Weights of a small GPT-style language model, trained from scratch on English Wikipedia.
Architecture: RMSNorm before each block, capped logits.
Each number is 50 + 15 x the weight over its row's rms, rounded and kept within 0 to 99. Layers, rows and columns count from 0. The size before them is the row's rms in percent of the matrix's.

# v: layer 11 attention value, 384x384, rms 0.108, rows 354-383, columns 288-383
# o: layer 11 attention output (transposed), 384x384, rms 0.163, rows 354-383, columns 288-383
# gate: layer 11 MLP gate, 768x384, rms 0.116, rows 0-3, columns 288-383
# up: layer 11 MLP up, 768x384, rms 0.125, rows 0-3, columns 288-383
# down: layer 11 MLP down (transposed), 768x384, rms 0.126, rows 0-3, columns 288-383
v354 104:63 63 43 32 45 45 31 71 36 76 23 50 36 37 71 38 33 52 57 31 64 47 44 53 54 42 59 41 48 22 38 47 49 63 86 37 54 64 51 71 30 33 50 57 33 21 55 44 40 63 57 62 53 37 51 28 13 50 69 59 58 63 74 29 39 77 62 34 86 50 39 76 57 55 54 73 38 58 36 56 44 21 41 42 61 50 35 58 52 51 55 28 18 70 67 43
o354 105:43 35 60 31 44 41 37 65 69 51 61 34 57 54 84 78 73 13 51 61 36 50 74 46 43 55 59 72 55 40 35 38 28 69 47 50 54 44 37 44 51 54 39 51 46 36 51 49 73 67 42 57 47 54 53 75 30 44 40 49 36 35 47 46 45 58 65 73 53 82 89 73 58 40 39 40 38 55 39 29 66 71 75 54 48 31 59 40 36 51 54 38 43 67 44 42
v355 099:68 50 45 52 40 47 45 48 34 33 61 50 47 61 34 34 58 49 49 30 71 71 39 57 45 53 46 73 35 36 43 63 38 45 36 67 29 34 56 32 49 82 49 38 53 40 48 50 47 60 53 37 68 37 43 57 48 41 62 74 62 48 89 39 50 64 57 44 43 38 42 99 40 87 39 63 68 50 54 79 62 50 42 42 27 22 55 29 71 62 54 53 39 26 50 67
o355 104:28 57 44 45 45 41 42 58 29 47 27 44 25 54 74 60 50 43 49 70 51 79 61 45 58 81 79 28 52 54 48 34 49 42 51 56 31 18 62 55 48 29 34 57 36 38 60 57 63 69 17 80 52 44 57 63 40 41 23 46 35 20 55 67 55 55 25 55 41 38 60 67 57 55 48 36 45 53 48 37 86 20 45 42 57 40 33 47 75 48 58 44 58 49 63 29
v356 108:50 65 41 54 68 54 48 34 49 47 56 46 47 47 63 32 41 32 68 66 46 56 52 67 51 43 67 53 58 39 76 54 46 55 41 33 52 25 57 38 55 61 63 47 63 38 31 64 96 71 49 68 52 39 76 50 40 61 67 69 48 52 57 61 76 62 50 58 54 44 54 56 56 44 43 69 36 52 25 58 62 33 21 42 69 57 63 63 62 12 65 44 58 67 54 39
o356 106:46 57 58 35 45 49 53 63 18 72 51 49 46 90 60 43 63 50 60 43 37 78 68 45 34 47 26 46 42 63 43 64 43 64 47 87 35 51 55 29 65 55 63 55 55 52 66 51 60 32 67 16 51 66 55 49 72 54 59 59 62 66 64 87 61 71 34 58 45 60 34 37 57 36 29 20 29 73 41 65 60 47 26 53 20 43 41 72 37 57 44 63 21 57 47 49
v357 105:48 38 18 30 56 31 71 27 62 41 52 67 42 62 53 41 57 70 72 71 73 43 36 70 41 67 76 44 80 75 39 70 68 56 42 70 45 43 35 29 60 46 38 60 54 67 60 57 36 34 62 37 60 56 47 59 40 16 55 60 75 43 40 13 65 26 54 64 50 09 50 61 38 62 52 48 56 43 47 38 57 93 69 35 28 60 63 28 89 36 58 55 61 20 40 53
o357 107:57 59 43 61 42 39 46 59 59 74 65 57 73 55 27 29 62 44 72 35 26 46 34 49 62 46 49 72 34 31 54 58 41 47 62 36 86 69 30 74 50 69 47 54 44 52 68 60 73 69 50 54 38 63 57 61 53 62 68 67 79 39 49 63 29 29 41 44 58 53 67 35 38 38 52 53 74 25 43 74 55 48 34 49 48 23 48 56 79 58 40 34 63 58 56 40
v358 108:36 26 36 38 33 87 12 67 41 69 36 61 39 80 47 62 41 23 35 34 46 30 40 48 36 56 38 43 46 63 42 43 50 36 61 38 47 49 48 46 61 33 50 65 25 50 53 43 45 44 44 58 44 43 89 59 55 83 42 42 55 37 48 66 59 47 47 65 26 39 52 44 51 57 52 36 45 57 63 43 64 38 38 63 54 42 11 44 76 63 43 86 55 41 43 45
o358 107:58 35 65 37 45 21 49 61 48 52 37 43 43 52 46 52 62 65 81 46 63 35 39 62 44 54 33 25 51 48 62 42 79 24 73 46 39 45 42 63 66 25 57 36 32 73 54 47 42 27 56 63 40 60 10 67 37 51 49 72 60 37 53 49 47 59 17 47 41 61 29 36 33 46 53 28 36 64 71 51 50 46 45 35 53 80 59 30 34 75 49 40 20 24 66 62
v359 109:73 62 38 80 72 48 23 69 48 60 37 50 58 59 28 86 26 47 45 35 29 48 32 60 60 50 52 36 32 25 40 36 75 16 47 39 26 46 42 72 50 64 50 75 31 50 70 67 73 49 59 36 39 52 35 46 51 79 47 38 68 39 36 42 21 49 58 35 69 80 58 48 47 60 45 54 65 52 61 40 33 52 64 50 56 50 61 64 56 38 40 32 52 56 43 38
o359 114:46 37 53 59 54 80 50 42 47 56 38 73 34 78 42 61 48 25 76 51 40 39 42 62 50 27 78 41 83 45 44 63 26 44 67 01 47 61 34 58 22 45 48 61 38 26 40 65 70 57 44 32 62 60 49 34 51 46 54 60 32 42 53 61 48 60 42 41 73 44 60 42 57 47 79 04 45 34 68 32 59 36 58 41 66 56 64 59 68 61 84 66 50 82 45 18
v360 104:64 36 55 61 51 29 52 38 52 32 89 49 40 37 32 50 34 81 17 25 55 64 63 16 37 40 49 54 60 42 59 74 32 61 52 47 55 42 45 41 51 36 47 60 79 54 38 33 34 54 60 50 57 42 56 61 49 66 38 72 57 72 58 44 31 20 55 40 52 46 31 61 56 43 27 75 83 35 63 45 52 83 56 66 38 30 32 55 37 37 54 45 39 30 28 36
o360 106:54 61 47 07 58 64 47 86 44 50 64 50 50 31 52 75 53 50 52 87 35 33 41 58 76 29 36 46 37 65 64 64 50 64 48 54 63 39 25 67 31 04 65 77 43 56 09 96 52 49 25 61 49 37 53 33 41 40 41 49 51 56 23 78 82 61 55 31 52 26 54 52 45 50 33 49 58 37 65 18 49 38 67 48 52 50 40 69 52 46 61 58 37 34 53 71
v361 103:73 72 27 51 39 59 50 60 30 28 41 44 48 63 36 36 69 56 46 65 39 30 71 34 55 51 58 41 69 62 55 49 45 51 31 48 55 45 41 26 31 44 45 51 56 53 66 64 45 62 45 35 67 42 66 78 61 20 78 41 57 42 46 57 52 54 61 53 69 34 48 41 60 66 67 55 43 51 41 52 20 46 53 49 18 52 44 44 77 83 51 74 56 31 40 66
o361 104:32 33 45 38 61 57 48 66 61 59 32 42 44 27 59 63 33 45 67 70 39 70 56 48 37 52 34 63 69 52 46 70 82 37 48 51 44 64 41 65 52 58 47 44 26 69 61 62 65 33 57 39 56 66 69 45 23 45 77 62 23 43 38 60 47 56 58 81 46 54 48 55 63 59 55 13 66 59 62 59 46 45 56 68 40 55 77 69 42 39 37 44 55 65 54 25
v362 095:56 34 82 48 55 41 63 44 60 58 60 64 31 52 64 50 26 41 37 48 42 77 66 48 46 12 41 52 68 44 25 48 90 55 67 60 42 69 26 44 43 60 43 34 52 31 59 47 59 36 61 56 37 70 43 57 36 28 22 69 50 47 45 50 48 35 43 52 41 64 56 86 55 60 69 42 46 64 62 66 59 46 26 50 80 62 23 79 65 65 70 50 56 52 49 29
o362 098:51 58 51 43 41 47 56 44 37 53 42 57 49 61 63 44 53 49 46 25 48 36 61 31 45 49 49 53 33 45 48 44 47 68 43 36 32 60 46 56 27 54 22 48 77 46 35 37 28 58 63 62 46 52 53 40 57 24 43 57 30 71 34 76 26 36 19 28 65 55 31 45 25 53 83 58 43 49 73 40 59 80 58 46 61 45 39 49 22 57 41 47 44 56 43 73
v363 105:59 50 44 45 62 49 34 84 76 54 53 47 64 53 67 58 57 63 51 35 45 42 40 36 82 46 61 63 60 48 36 71 34 79 38 67 44 30 64 37 55 80 48 28 70 48 72 63 41 73 56 31 48 36 47 49 54 39 42 31 72 51 62 29 39 66 55 64 56 41 48 23 41 57 11 53 55 35 76 39 46 43 46 39 40 42 51 49 25 46 42 22 69 33 10 39
o363 108:53 40 42 47 47 36 60 52 46 77 50 54 73 67 47 40 66 70 47 81 54 40 70 44 64 39 63 55 76 43 76 50 46 48 31 65 43 54 53 51 39 75 19 57 51 41 71 72 64 59 49 25 45 33 52 50 31 56 31 70 69 31 49 14 52 44 38 45 58 30 40 59 76 46 38 72 64 59 59 37 63 37 40 44 31 56 17 58 78 58 77 60 48 61 70 56
v364 099:32 30 67 49 42 68 40 53 59 56 48 40 33 53 62 37 50 62 88 59 72 57 42 46 32 52 50 63 55 55 63 62 59 46 47 41 72 45 49 41 61 62 48 48 67 75 51 58 53 50 53 59 50 60 58 53 46 44 42 69 38 45 73 80 62 40 54 65 56 46 61 68 36 49 86 47 40 62 58 69 56 54 56 39 53 77 47 43 80 62 47 84 11 37 71 28
o364 098:48 35 65 58 44 73 56 27 49 33 64 47 64 54 34 46 55 52 43 51 79 62 59 58 24 56 41 71 58 41 54 65 45 46 58 55 53 54 68 61 62 59 63 42 41 49 69 44 64 22 30 75 21 58 60 39 73 72 60 63 69 35 17 52 62 43 66 61 31 62 35 30 48 42 52 47 45 63 41 69 33 55 50 39 38 50 44 21 71 42 36 59 28 47 49 73
v365 104:60 54 63 27 56 39 56 38 55 61 60 53 64 77 64 53 20 71 66 55 61 52 27 60 48 37 65 58 55 37 52 31 39 57 38 59 42 55 39 50 63 82 38 42 60 58 52 49 38 70 74 51 34 16 42 74 55 25 42 23 45 28 65 67 49 46 37 47 56 40 46 38 35 47 43 49 45 73 54 53 15 56 14 50 13 38 64 71 51 45 22 16 61 33 71 70
o365 103:60 52 48 72 49 36 53 79 14 66 56 61 41 76 50 65 47 20 25 30 24 35 41 56 34 73 48 58 59 38 42 77 58 86 51 68 56 62 60 51 46 45 54 24 35 61 68 43 55 32 45 40 60 56 57 37 43 54 16 64 50 35 67 59 40 46 45 31 62 46 32 38 54 56 72 54 55 53 53 70 71 52 46 65 62 64 56 33 14 61 60 68 66 16 56 31
v366 104:54 48 57 67 46 25 48 58 48 58 48 31 80 68 70 49 62 47 47 20 41 31 53 70 37 63 49 25 40 44 58 46 52 11 58 49 36 43 44 63 29 56 49 42 38 27 50 51 74 51 42 50 65 56 43 29 60 45 74 43 42 60 48 73 45 40 49 43 22 71 38 43 61 33 33 61 44 33 52 35 79 78 46 58 39 37 45 52 42 63 45 68 58 57 40 12
o366 109:32 70 30 53 49 64 26 37 58 33 51 38 36 14 74 28 64 67 48 74 46 34 27 60 64 48 56 27 50 48 42 37 38 32 43 35 68 40 59 70 45 48 69 69 59 51 47 50 45 61 42 36 52 40 56 55 70 56 68 29 17 45 37 90 28 47 41 44 52 60 66 80 48 16 55 69 36 52 40 01 41 65 67 67 74 37 48 50 13 79 72 36 08 49 47 27
v367 106:56 68 30 41 71 53 28 76 42 27 50 73 84 84 30 15 25 42 65 39 75 75 38 65 56 45 57 70 40 46 46 71 37 59 49 27 73 47 27 78 07 50 37 57 52 55 38 63 63 43 51 60 35 42 48 65 55 50 51 35 46 53 36 43 58 61 62 62 67 64 47 32 18 45 52 41 48 46 57 49 80 44 57 76 39 46 58 44 56 59 73 18 72 23 61 50
o367 109:36 49 50 46 57 54 49 61 53 51 47 53 44 36 42 61 32 58 58 37 60 30 70 45 68 48 48 57 59 15 80 38 32 52 41 41 42 50 90 08 54 38 39 34 24 61 46 83 69 42 48 72 43 68 47 59 48 55 41 46 55 71 54 41 79 60 47 44 43 57 62 37 55 55 44 24 48 82 74 60 48 48 55 61 31 53 36 41 35 52 84 45 34 60 61 66
v368 104:65 41 37 55 48 45 72 48 56 52 54 81 96 17 63 25 34 37 59 64 28 75 46 27 46 52 48 61 36 66 34 42 65 47 48 40 54 29 49 74 28 77 37 65 63 17 54 37 30 59 56 45 68 93 57 45 43 28 56 48 81 45 78 56 39 56 48 40 33 38 78 63 54 51 50 66 68 92 59 16 49 41 36 43 76 47 66 37 59 48 46 33 43 88 38 64
o368 105:57 62 35 57 48 68 52 75 42 46 55 36 51 83 37 73 57 34 20 53 39 62 31 36 33 61 59 55 66 47 62 50 79 64 50 75 22 41 99 60 61 13 32 37 42 48 38 61 25 47 42 57 50 37 57 52 59 08 57 32 63 54 25 82 39 28 61 58 32 57 32 87 59 56 51 64 64 48 82 53 78 43 34 70 70 68 47 34 41 61 35 41 59 53 60 20
v369 101:50 36 49 34 33 45 43 50 34 51 64 38 57 40 55 45 30 70 39 64 57 56 54 59 79 63 12 52 50 52 48 49 41 35 60 04 44 57 55 62 46 54 58 30 64 74 37 53 47 38 80 51 48 64 58 30 45 32 58 33 23 49 53 28 59 48 51 55 48 70 39 43 38 41 40 36 45 66 54 68 79 52 68 35 32 48 40 25 42 42 42 59 39 56 34 35
o369 103:34 70 48 63 77 40 58 57 60 46 42 64 46 38 86 45 29 50 49 72 48 45 41 31 90 37 38 44 23 58 81 28 49 63 60 66 51 60 39 56 67 18 47 76 35 59 21 36 69 56 66 57 43 40 36 59 61 43 49 44 38 51 69 64 43 49 65 21 55 15 43 52 81 22 57 64 42 59 48 71 44 31 50 69 29 49 38 43 81 50 36 68 47 61 31 87
v370 100:85 47 54 69 39 72 67 52 74 87 51 47 59 40 54 40 44 57 57 22 65 61 61 50 78 45 37 51 47 31 65 36 61 42 56 74 53 65 69 57 55 74 67 68 83 31 60 30 32 60 60 62 50 44 45 78 61 60 40 36 38 55 55 37 46 48 44 73 17 75 41 18 52 50 56 54 63 14 49 29 75 79 48 61 54 50 64 69 35 61 47 52 49 60 26 52
o370 101:51 28 64 51 79 61 41 43 57 45 44 56 86 57 40 31 51 48 45 55 40 42 22 55 56 38 51 64 30 45 86 52 58 49 46 66 31 48 70 70 44 58 41 58 47 57 53 61 29 20 36 39 43 49 53 25 51 70 51 33 63 67 72 43 32 65 60 48 34 19 83 49 23 64 36 47 46 20 41 37 33 29 49 58 53 60 46 61 65 34 61 45 42 41 61 50
v371 107:42 53 25 47 55 74 45 78 37 34 45 55 41 26 60 36 27 44 29 43 40 47 55 39 36 31 61 25 69 51 39 39 37 53 61 66 55 37 22 60 30 88 57 78 52 37 50 15 59 49 36 48 60 63 42 63 51 48 40 64 45 44 39 50 52 86 31 54 51 58 62 47 60 70 46 39 56 52 37 52 49 52 61 51 44 47 55 58 43 99 36 47 76 55 64 48
o371 110:26 76 28 70 49 37 65 56 71 57 70 55 60 56 49 38 46 50 58 50 51 40 67 33 73 37 49 47 53 24 58 64 45 45 75 44 26 29 41 69 71 57 46 57 65 57 52 47 39 42 28 64 41 38 35 55 63 36 35 50 68 47 52 56 60 60 70 61 44 72 51 54 47 52 68 41 33 41 72 84 64 37 46 48 55 40 41 56 19 46 66 55 63 54 75 49
v372 103:48 45 63 64 59 41 55 46 38 25 68 51 41 64 49 57 61 19 44 37 42 51 45 37 52 44 64 48 36 20 79 30 63 48 31 49 68 41 68 80 59 61 57 61 53 41 35 45 31 61 55 54 66 46 63 54 32 46 56 55 63 35 41 73 37 45 45 56 82 53 48 56 79 59 72 59 89 64 23 56 40 54 40 30 43 61 48 17 16 39 46 75 63 49 46 62
o372 107:54 43 48 51 60 58 46 58 46 65 38 55 70 46 37 54 47 38 29 60 34 56 60 60 56 55 39 67 44 55 45 53 56 60 27 69 43 42 63 67 51 75 55 35 57 56 34 77 19 35 65 52 78 44 46 44 58 62 53 29 52 58 34 28 54 69 51 71 46 84 44 34 76 64 33 36 44 58 62 48 63 54 27 12 62 69 46 49 44 52 21 40 45 42 60 49
v373 108:34 43 72 40 41 58 78 58 50 54 56 30 61 52 28 36 49 27 60 67 57 58 71 52 57 45 50 48 55 71 62 32 30 38 48 62 89 58 49 61 26 71 66 44 38 47 33 57 39 73 11 16 52 59 75 39 62 63 56 61 26 46 22 54 47 49 50 47 54 59 27 56 50 26 54 58 44 55 50 65 60 83 80 53 38 42 37 46 33 56 41 48 47 56 56 31
o373 107:53 67 55 70 56 49 70 44 53 51 51 28 46 51 54 57 51 62 25 53 46 53 57 50 67 32 36 55 22 33 15 42 75 46 42 39 37 46 52 26 44 38 56 17 65 59 57 11 61 51 35 36 40 34 54 61 49 50 46 71 55 56 79 51 73 48 82 44 76 53 51 51 53 61 37 47 37 44 85 48 43 46 49 55 52 61 29 67 31 76 59 54 30 27 49 73
v374 098:38 47 57 71 53 40 48 29 30 44 30 52 46 44 84 53 58 37 51 49 36 46 73 51 55 87 51 58 44 42 57 38 55 69 35 62 57 55 44 39 49 39 53 65 36 68 84 53 68 57 42 71 61 09 49 68 67 48 83 40 32 09 74 33 63 26 65 50 60 36 34 70 44 52 58 68 32 16 55 15 27 36 81 22 54 26 54 49 65 55 43 45 56 50 48 73
o374 101:50 44 07 54 49 49 60 43 43 21 48 55 32 53 80 57 63 50 79 30 29 53 48 75 85 37 47 43 54 42 56 16 62 39 30 41 49 72 41 13 52 72 45 39 42 42 63 66 41 56 25 40 58 33 68 26 49 31 63 58 35 33 48 33 38 65 33 48 35 55 29 48 48 59 54 33 38 51 68 41 30 55 41 64 59 42 52 45 36 57 47 27 84 46 31 68
v375 098:36 49 59 47 05 46 65 55 68 18 54 41 69 38 51 41 57 37 45 37 48 52 53 44 28 54 48 12 75 27 54 73 35 61 57 28 29 45 23 45 53 50 30 70 20 66 45 57 72 53 27 32 47 61 46 81 12 75 22 55 58 56 53 44 53 65 38 62 43 65 56 77 65 44 51 67 45 48 59 52 66 72 33 25 58 82 69 43 64 73 54 49 52 34 37 57
o375 098:53 59 51 33 60 58 40 56 36 38 76 48 74 56 33 45 69 51 52 58 81 62 73 63 47 24 52 61 55 30 42 57 29 68 48 41 24 35 41 72 64 36 64 59 68 27 63 61 43 40 49 41 51 37 62 48 56 53 62 45 83 52 60 50 67 52 74 36 64 53 49 59 25 40 56 53 34 39 43 60 75 58 50 36 24 46 43 28 40 45 47 40 29 49 39 33
v376 105:47 54 63 30 55 29 40 55 74 69 26 33 64 95 54 48 46 33 58 55 50 38 39 36 57 38 60 53 49 48 47 42 31 32 32 61 34 35 44 68 56 47 66 50 33 71 49 68 47 41 61 95 80 47 23 42 48 58 18 14 46 44 19 63 53 50 59 46 47 65 53 52 34 52 53 62 38 43 24 43 25 48 36 61 27 59 59 56 68 37 73 39 48 60 65 75
o376 106:76 61 34 74 82 37 56 43 39 33 47 74 73 52 67 51 22 62 51 42 47 52 52 68 64 41 81 40 29 34 50 30 32 46 29 54 52 52 62 65 51 36 59 48 71 38 76 53 37 46 77 51 39 59 39 42 36 36 30 56 45 60 28 35 77 46 52 64 42 62 69 37 70 74 28 39 74 60 67 53 35 66 20 54 28 75 72 67 61 19 34 47 59 65 34 43
v377 104:73 28 49 23 44 57 66 53 56 59 46 24 46 44 49 46 48 45 53 70 37 44 51 44 65 60 31 59 59 50 46 51 56 56 41 51 40 79 59 75 46 39 69 60 37 54 65 41 67 39 68 49 47 76 53 60 59 51 71 47 63 35 52 33 66 84 57 36 52 39 57 60 58 42 54 81 44 43 43 29 52 35 45 46 49 56 25 82 31 39 31 50 68 22 61 71
o377 106:66 56 49 48 56 50 38 71 55 39 49 62 55 56 50 44 44 46 43 58 43 49 56 68 35 53 51 60 82 51 59 64 66 38 59 29 50 62 24 65 54 39 49 46 46 51 56 29 00 47 44 45 65 37 54 44 66 24 27 43 84 40 40 31 44 55 99 62 41 30 54 46 73 63 34 38 55 36 53 48 40 48 35 78 54 75 23 55 17 27 43 57 38 36 63 37
v378 096:50 56 61 88 56 59 60 54 23 43 47 35 33 38 65 53 26 71 40 65 54 60 52 43 28 42 58 74 71 56 61 64 56 50 79 63 71 49 29 45 61 65 27 51 63 41 69 61 48 47 77 43 44 37 57 47 48 62 61 68 40 34 50 31 74 54 32 34 34 58 81 58 41 62 42 34 68 38 32 40 42 26 38 27 82 72 59 32 65 42 33 38 66 73 47 64
o378 100:39 43 43 57 48 62 34 75 67 93 38 40 80 30 58 81 48 46 63 37 71 29 38 43 24 56 41 49 29 40 68 58 47 62 55 56 35 42 69 25 41 37 23 30 46 57 44 61 42 51 45 70 41 47 54 74 62 59 35 86 31 52 48 62 63 40 41 41 63 43 39 53 49 45 45 43 55 41 51 35 58 57 43 18 33 49 63 52 41 51 65 80 79 70 37 31
v379 105:36 65 50 52 45 50 36 45 55 39 29 49 38 60 62 50 51 52 32 50 35 34 31 32 56 90 67 43 45 76 30 35 31 69 48 75 28 63 30 59 51 71 70 42 39 36 60 56 54 31 52 53 42 48 55 49 47 65 42 44 31 54 74 78 29 46 79 25 31 65 42 78 49 73 40 46 41 92 47 48 37 41 44 47 29 70 52 10 52 63 50 70 65 39 56 20
o379 106:53 43 61 68 28 34 64 41 38 23 48 38 35 57 61 42 27 21 36 70 58 31 71 59 54 47 53 51 37 49 40 18 57 38 64 68 76 71 51 41 64 62 60 43 60 43 41 57 52 27 41 50 70 45 50 56 69 26 52 60 40 29 51 32 72 34 43 57 63 77 24 43 57 36 60 56 50 40 39 65 67 28 55 57 32 78 50 19 29 33 53 44 61 39 67 49
v380 095:41 52 57 54 69 54 56 52 49 48 62 74 68 32 62 41 48 46 59 58 38 34 28 35 46 16 82 38 42 52 46 53 79 61 31 38 75 30 59 36 22 45 64 49 42 38 36 26 60 67 54 61 49 48 54 29 62 58 38 61 19 52 74 39 58 67 30 36 72 35 45 48 55 51 39 73 54 66 44 59 30 74 77 48 36 37 47 41 70 32 62 52 15 49 49 43
o380 096:58 83 48 37 56 53 65 77 66 40 57 70 32 37 57 42 53 37 16 33 41 62 40 12 32 33 76 46 63 56 36 51 51 52 33 55 39 29 65 39 43 87 74 84 82 69 36 14 48 61 65 52 43 82 44 74 29 34 52 39 60 56 61 47 65 38 84 44 40 37 49 26 49 30 20 71 59 64 63 60 61 43 15 37 60 15 47 40 46 61 46 64 70 62 48 28
v381 111:57 71 69 65 61 57 75 58 44 75 60 62 49 38 36 70 36 29 00 65 34 44 41 48 32 52 58 41 64 42 36 53 48 33 48 62 44 53 38 67 36 49 41 69 55 52 65 35 67 77 44 58 59 29 29 49 44 43 15 47 42 32 46 81 54 47 50 55 15 56 42 48 69 20 54 30 51 42 59 50 65 38 25 45 41 33 33 59 56 48 51 23 73 53 46 45
o381 110:56 64 92 32 33 34 29 55 51 50 91 52 51 43 37 85 64 41 29 33 44 53 53 32 57 70 58 41 31 58 27 37 34 81 36 68 50 49 26 45 40 15 70 54 58 47 40 50 38 35 29 33 33 60 50 27 41 60 50 63 66 66 41 45 64 24 57 63 58 85 63 49 50 51 70 41 45 43 71 58 59 30 47 69 41 45 62 66 43 48 66 66 22 43 59 71
v382 107:54 58 49 47 32 58 60 26 49 46 10 55 32 36 76 28 51 25 72 44 50 51 77 34 69 34 35 58 39 29 15 49 54 53 62 63 63 51 42 58 51 35 50 64 82 49 57 65 23 27 83 64 53 56 62 59 39 60 44 59 43 77 55 47 50 76 33 46 29 57 50 64 57 42 79 50 75 90 46 66 50 51 48 64 46 57 62 57 31 59 69 62 30 81 17 76
o382 105:50 35 49 46 67 40 39 62 62 58 40 46 23 40 44 67 75 29 66 60 60 21 46 28 48 37 44 46 25 34 37 55 50 50 45 61 18 76 69 53 24 68 42 27 89 43 51 47 49 37 17 60 65 74 56 60 59 39 32 32 34 75 42 46 50 60 40 41 57 53 58 38 21 49 39 52 24 33 60 46 47 50 71 57 54 45 74 57 76 34 23 42 32 53 72 55
v383 102:73 54 64 57 62 26 60 66 67 49 23 49 59 40 41 67 77 51 64 80 35 29 51 59 26 65 76 48 55 48 34 51 46 68 49 32 72 32 69 49 58 43 58 54 76 71 20 53 43 62 24 42 43 65 41 27 73 73 34 57 55 53 52 48 52 27 31 66 42 69 38 46 51 47 60 26 28 68 55 63 70 52 78 40 52 48 43 39 67 34 51 57 60 31 47 36
o383 104:69 44 75 56 56 79 58 28 48 62 75 36 63 51 62 69 66 70 40 67 45 40 48 57 54 63 64 51 51 56 37 30 72 50 50 62 74 64 73 55 74 67 38 59 53 57 44 13 18 52 46 43 52 08 52 29 48 62 50 47 53 54 54 36 74 48 34 45 46 50 68 15 27 65 22 67 85 47 58 56 30 63 47 37 52 56 46 62 49 62 62 46 50 38 32 84
gate0 100:64 51 60 40 40 80 37 71 48 59 61 51 38 47 47 42 41 66 47 41 57 62 30 41 47 47 32 60 39 38 50 75 48 32 45 75 58 52 61 29 79 22 35 49 55 57 45 97 48 43 49 51 62 38 49 30 54 25 57 29 48 39 67 51 99 55 47 62 73 59 40 52 54 66 57 50 45 65 38 52 34 59 35 26 20 68 83 31 50 58 71 45 65 38 40 46
up0 099:72 30 43 69 42 45 99 26 54 64 30 61 56 16 54 69 44 62 47 42 42 29 53 29 48 43 57 44 70 43 47 58 57 60 35 39 52 49 47 69 80 63 35 43 43 45 56 41 48 53 79 46 37 68 47 53 55 67 59 55 45 53 31 48 32 67 70 51 40 59 58 61 41 30 84 31 33 41 68 41 58 22 32 42 56 46 31 53 14 39 47 52 48 63 40 39
down0 101:38 44 33 70 34 59 70 36 57 48 55 54 61 58 44 46 47 68 40 48 29 73 46 38 70 48 51 60 59 84 38 27 70 62 55 47 20 33 53 67 50 70 67 41 33 42 50 21 78 36 22 80 66 64 42 46 55 51 58 31 31 45 45 58 61 29 27 25 57 66 70 63 45 57 58 51 53 49 69 30 58 58 79 61 45 21 55 47 26 66 67 51 63 82 67 52
gate1 100:48 64 45 63 53 53 37 25 43 41 73 44 69 23 85 56 25 47 47 32 42 33 48 35 39 61 52 49 54 40 57 42 40 64 50 42 37 45 50 56 66 53 75 72 36 52 70 53 76 67 57 45 31 44 45 54 64 37 48 60 41 32 62 57 56 24 59 72 39 42 80 62 30 56 40 22 55 58 00 50 67 45 60 75 36 65 35 51 68 53 63 66 41 61 85 53
up1 099:27 37 46 35 74 50 62 61 48 49 54 52 41 16 46 72 48 76 51 49 66 50 57 48 39 63 64 27 45 69 58 45 50 55 73 32 53 66 58 50 96 75 69 64 64 36 70 44 53 60 35 47 38 68 60 79 43 55 46 47 37 44 39 40 57 63 56 47 15 43 17 61 51 40 64 53 35 47 48 54 35 77 51 65 47 51 94 59 44 30 68 70 66 44 39 44
down1 102:45 34 57 46 30 64 58 60 62 61 60 48 36 30 37 65 68 57 28 44 44 77 52 94 41 52 66 67 53 63 79 35 41 77 65 81 55 28 67 43 34 61 33 58 32 56 66 27 58 51 29 50 33 61 44 19 52 27 51 60 57 42 48 56 53 36 58 59 61 49 68 45 49 40 45 94 39 52 55 44 48 54 14 50 68 61 40 32 64 80 36 32 56 45 31 29
gate2 101:58 53 59 27 70 66 67 41 59 59 60 40 28 58 31 57 92 43 42 28 83 45 48 41 66 45 66 62 49 12 60 46 52 48 58 75 52 99 63 16 56 58 71 60 22 59 73 65 58 48 37 42 55 37 41 33 33 36 30 32 60 84 83 45 40 55 33 44 47 54 52 18 50 70 42 62 95 58 79 30 34 23 70 39 34 41 59 44 53 73 69 34 47 51 45 41
up2 100:42 68 48 43 66 64 27 41 42 62 55 73 53 50 55 55 57 48 65 42 38 57 36 37 76 45 39 17 44 38 49 57 46 21 56 37 36 28 53 38 71 54 60 13 66 80 24 29 38 56 75 62 67 57 41 86 36 59 34 34 49 56 52 72 42 38 57 50 46 55 33 38 49 41 45 47 31 30 49 57 44 59 46 67 41 56 59 67 64 41 54 65 59 43 47 28
down2 105:44 42 68 58 40 36 67 34 44 85 61 51 40 42 66 28 51 77 40 72 60 76 48 21 52 40 66 40 62 24 67 62 42 26 90 50 48 38 49 50 47 57 34 66 46 58 39 36 81 58 47 56 62 62 38 56 48 36 42 42 56 41 40 40 70 63 48 43 73 56 54 61 34 78 56 38 28 22 53 52 74 66 50 42 78 33 41 50 40 32 38 42 59 43 48 49
gate3 092:38 35 36 55 45 62 43 47 59 36 36 26 40 58 69 58 49 32 71 21 54 26 61 36 42 58 58 40 34 39 61 62 47 48 55 55 68 34 69 51 45 42 40 45 46 71 55 63 44 42 62 65 56 47 63 59 32 33 49 77 62 51 47 77 37 67 62 61 98 62 43 66 45 39 59 41 58 48 30 71 45 35 53 53 38 15 32 40 37 52 24 28 54 22 68 50
up3 094:27 59 60 32 79 48 23 53 42 74 51 74 56 57 41 62 43 49 30 67 40 50 31 54 53 42 68 46 51 45 68 43 35 44 38 32 62 40 65 41 40 42 59 39 50 61 46 46 64 61 46 74 54 61 75 68 54 46 56 54 48 49 65 43 57 48 54 54 35 38 70 39 45 35 54 38 43 75 57 40 46 70 38 31 50 38 49 39 39 60 47 55 53 43 39 55
down3 098:67 40 51 37 49 55 80 47 20 48 43 55 35 53 53 55 64 42 48 48 34 66 25 47 53 50 88 81 59 66 27 26 52 63 38 64 34 41 60 63 64 34 48 41 52 37 51 58 44 58 83 42 28 32 55 51 75 55 29 71 50 40 90 48 61 36 41 47 57 21 38 43 62 58 69 58 66 73 56 42 39 23 39 60 61 61 62 58 80 37 67 40 53 56 72 52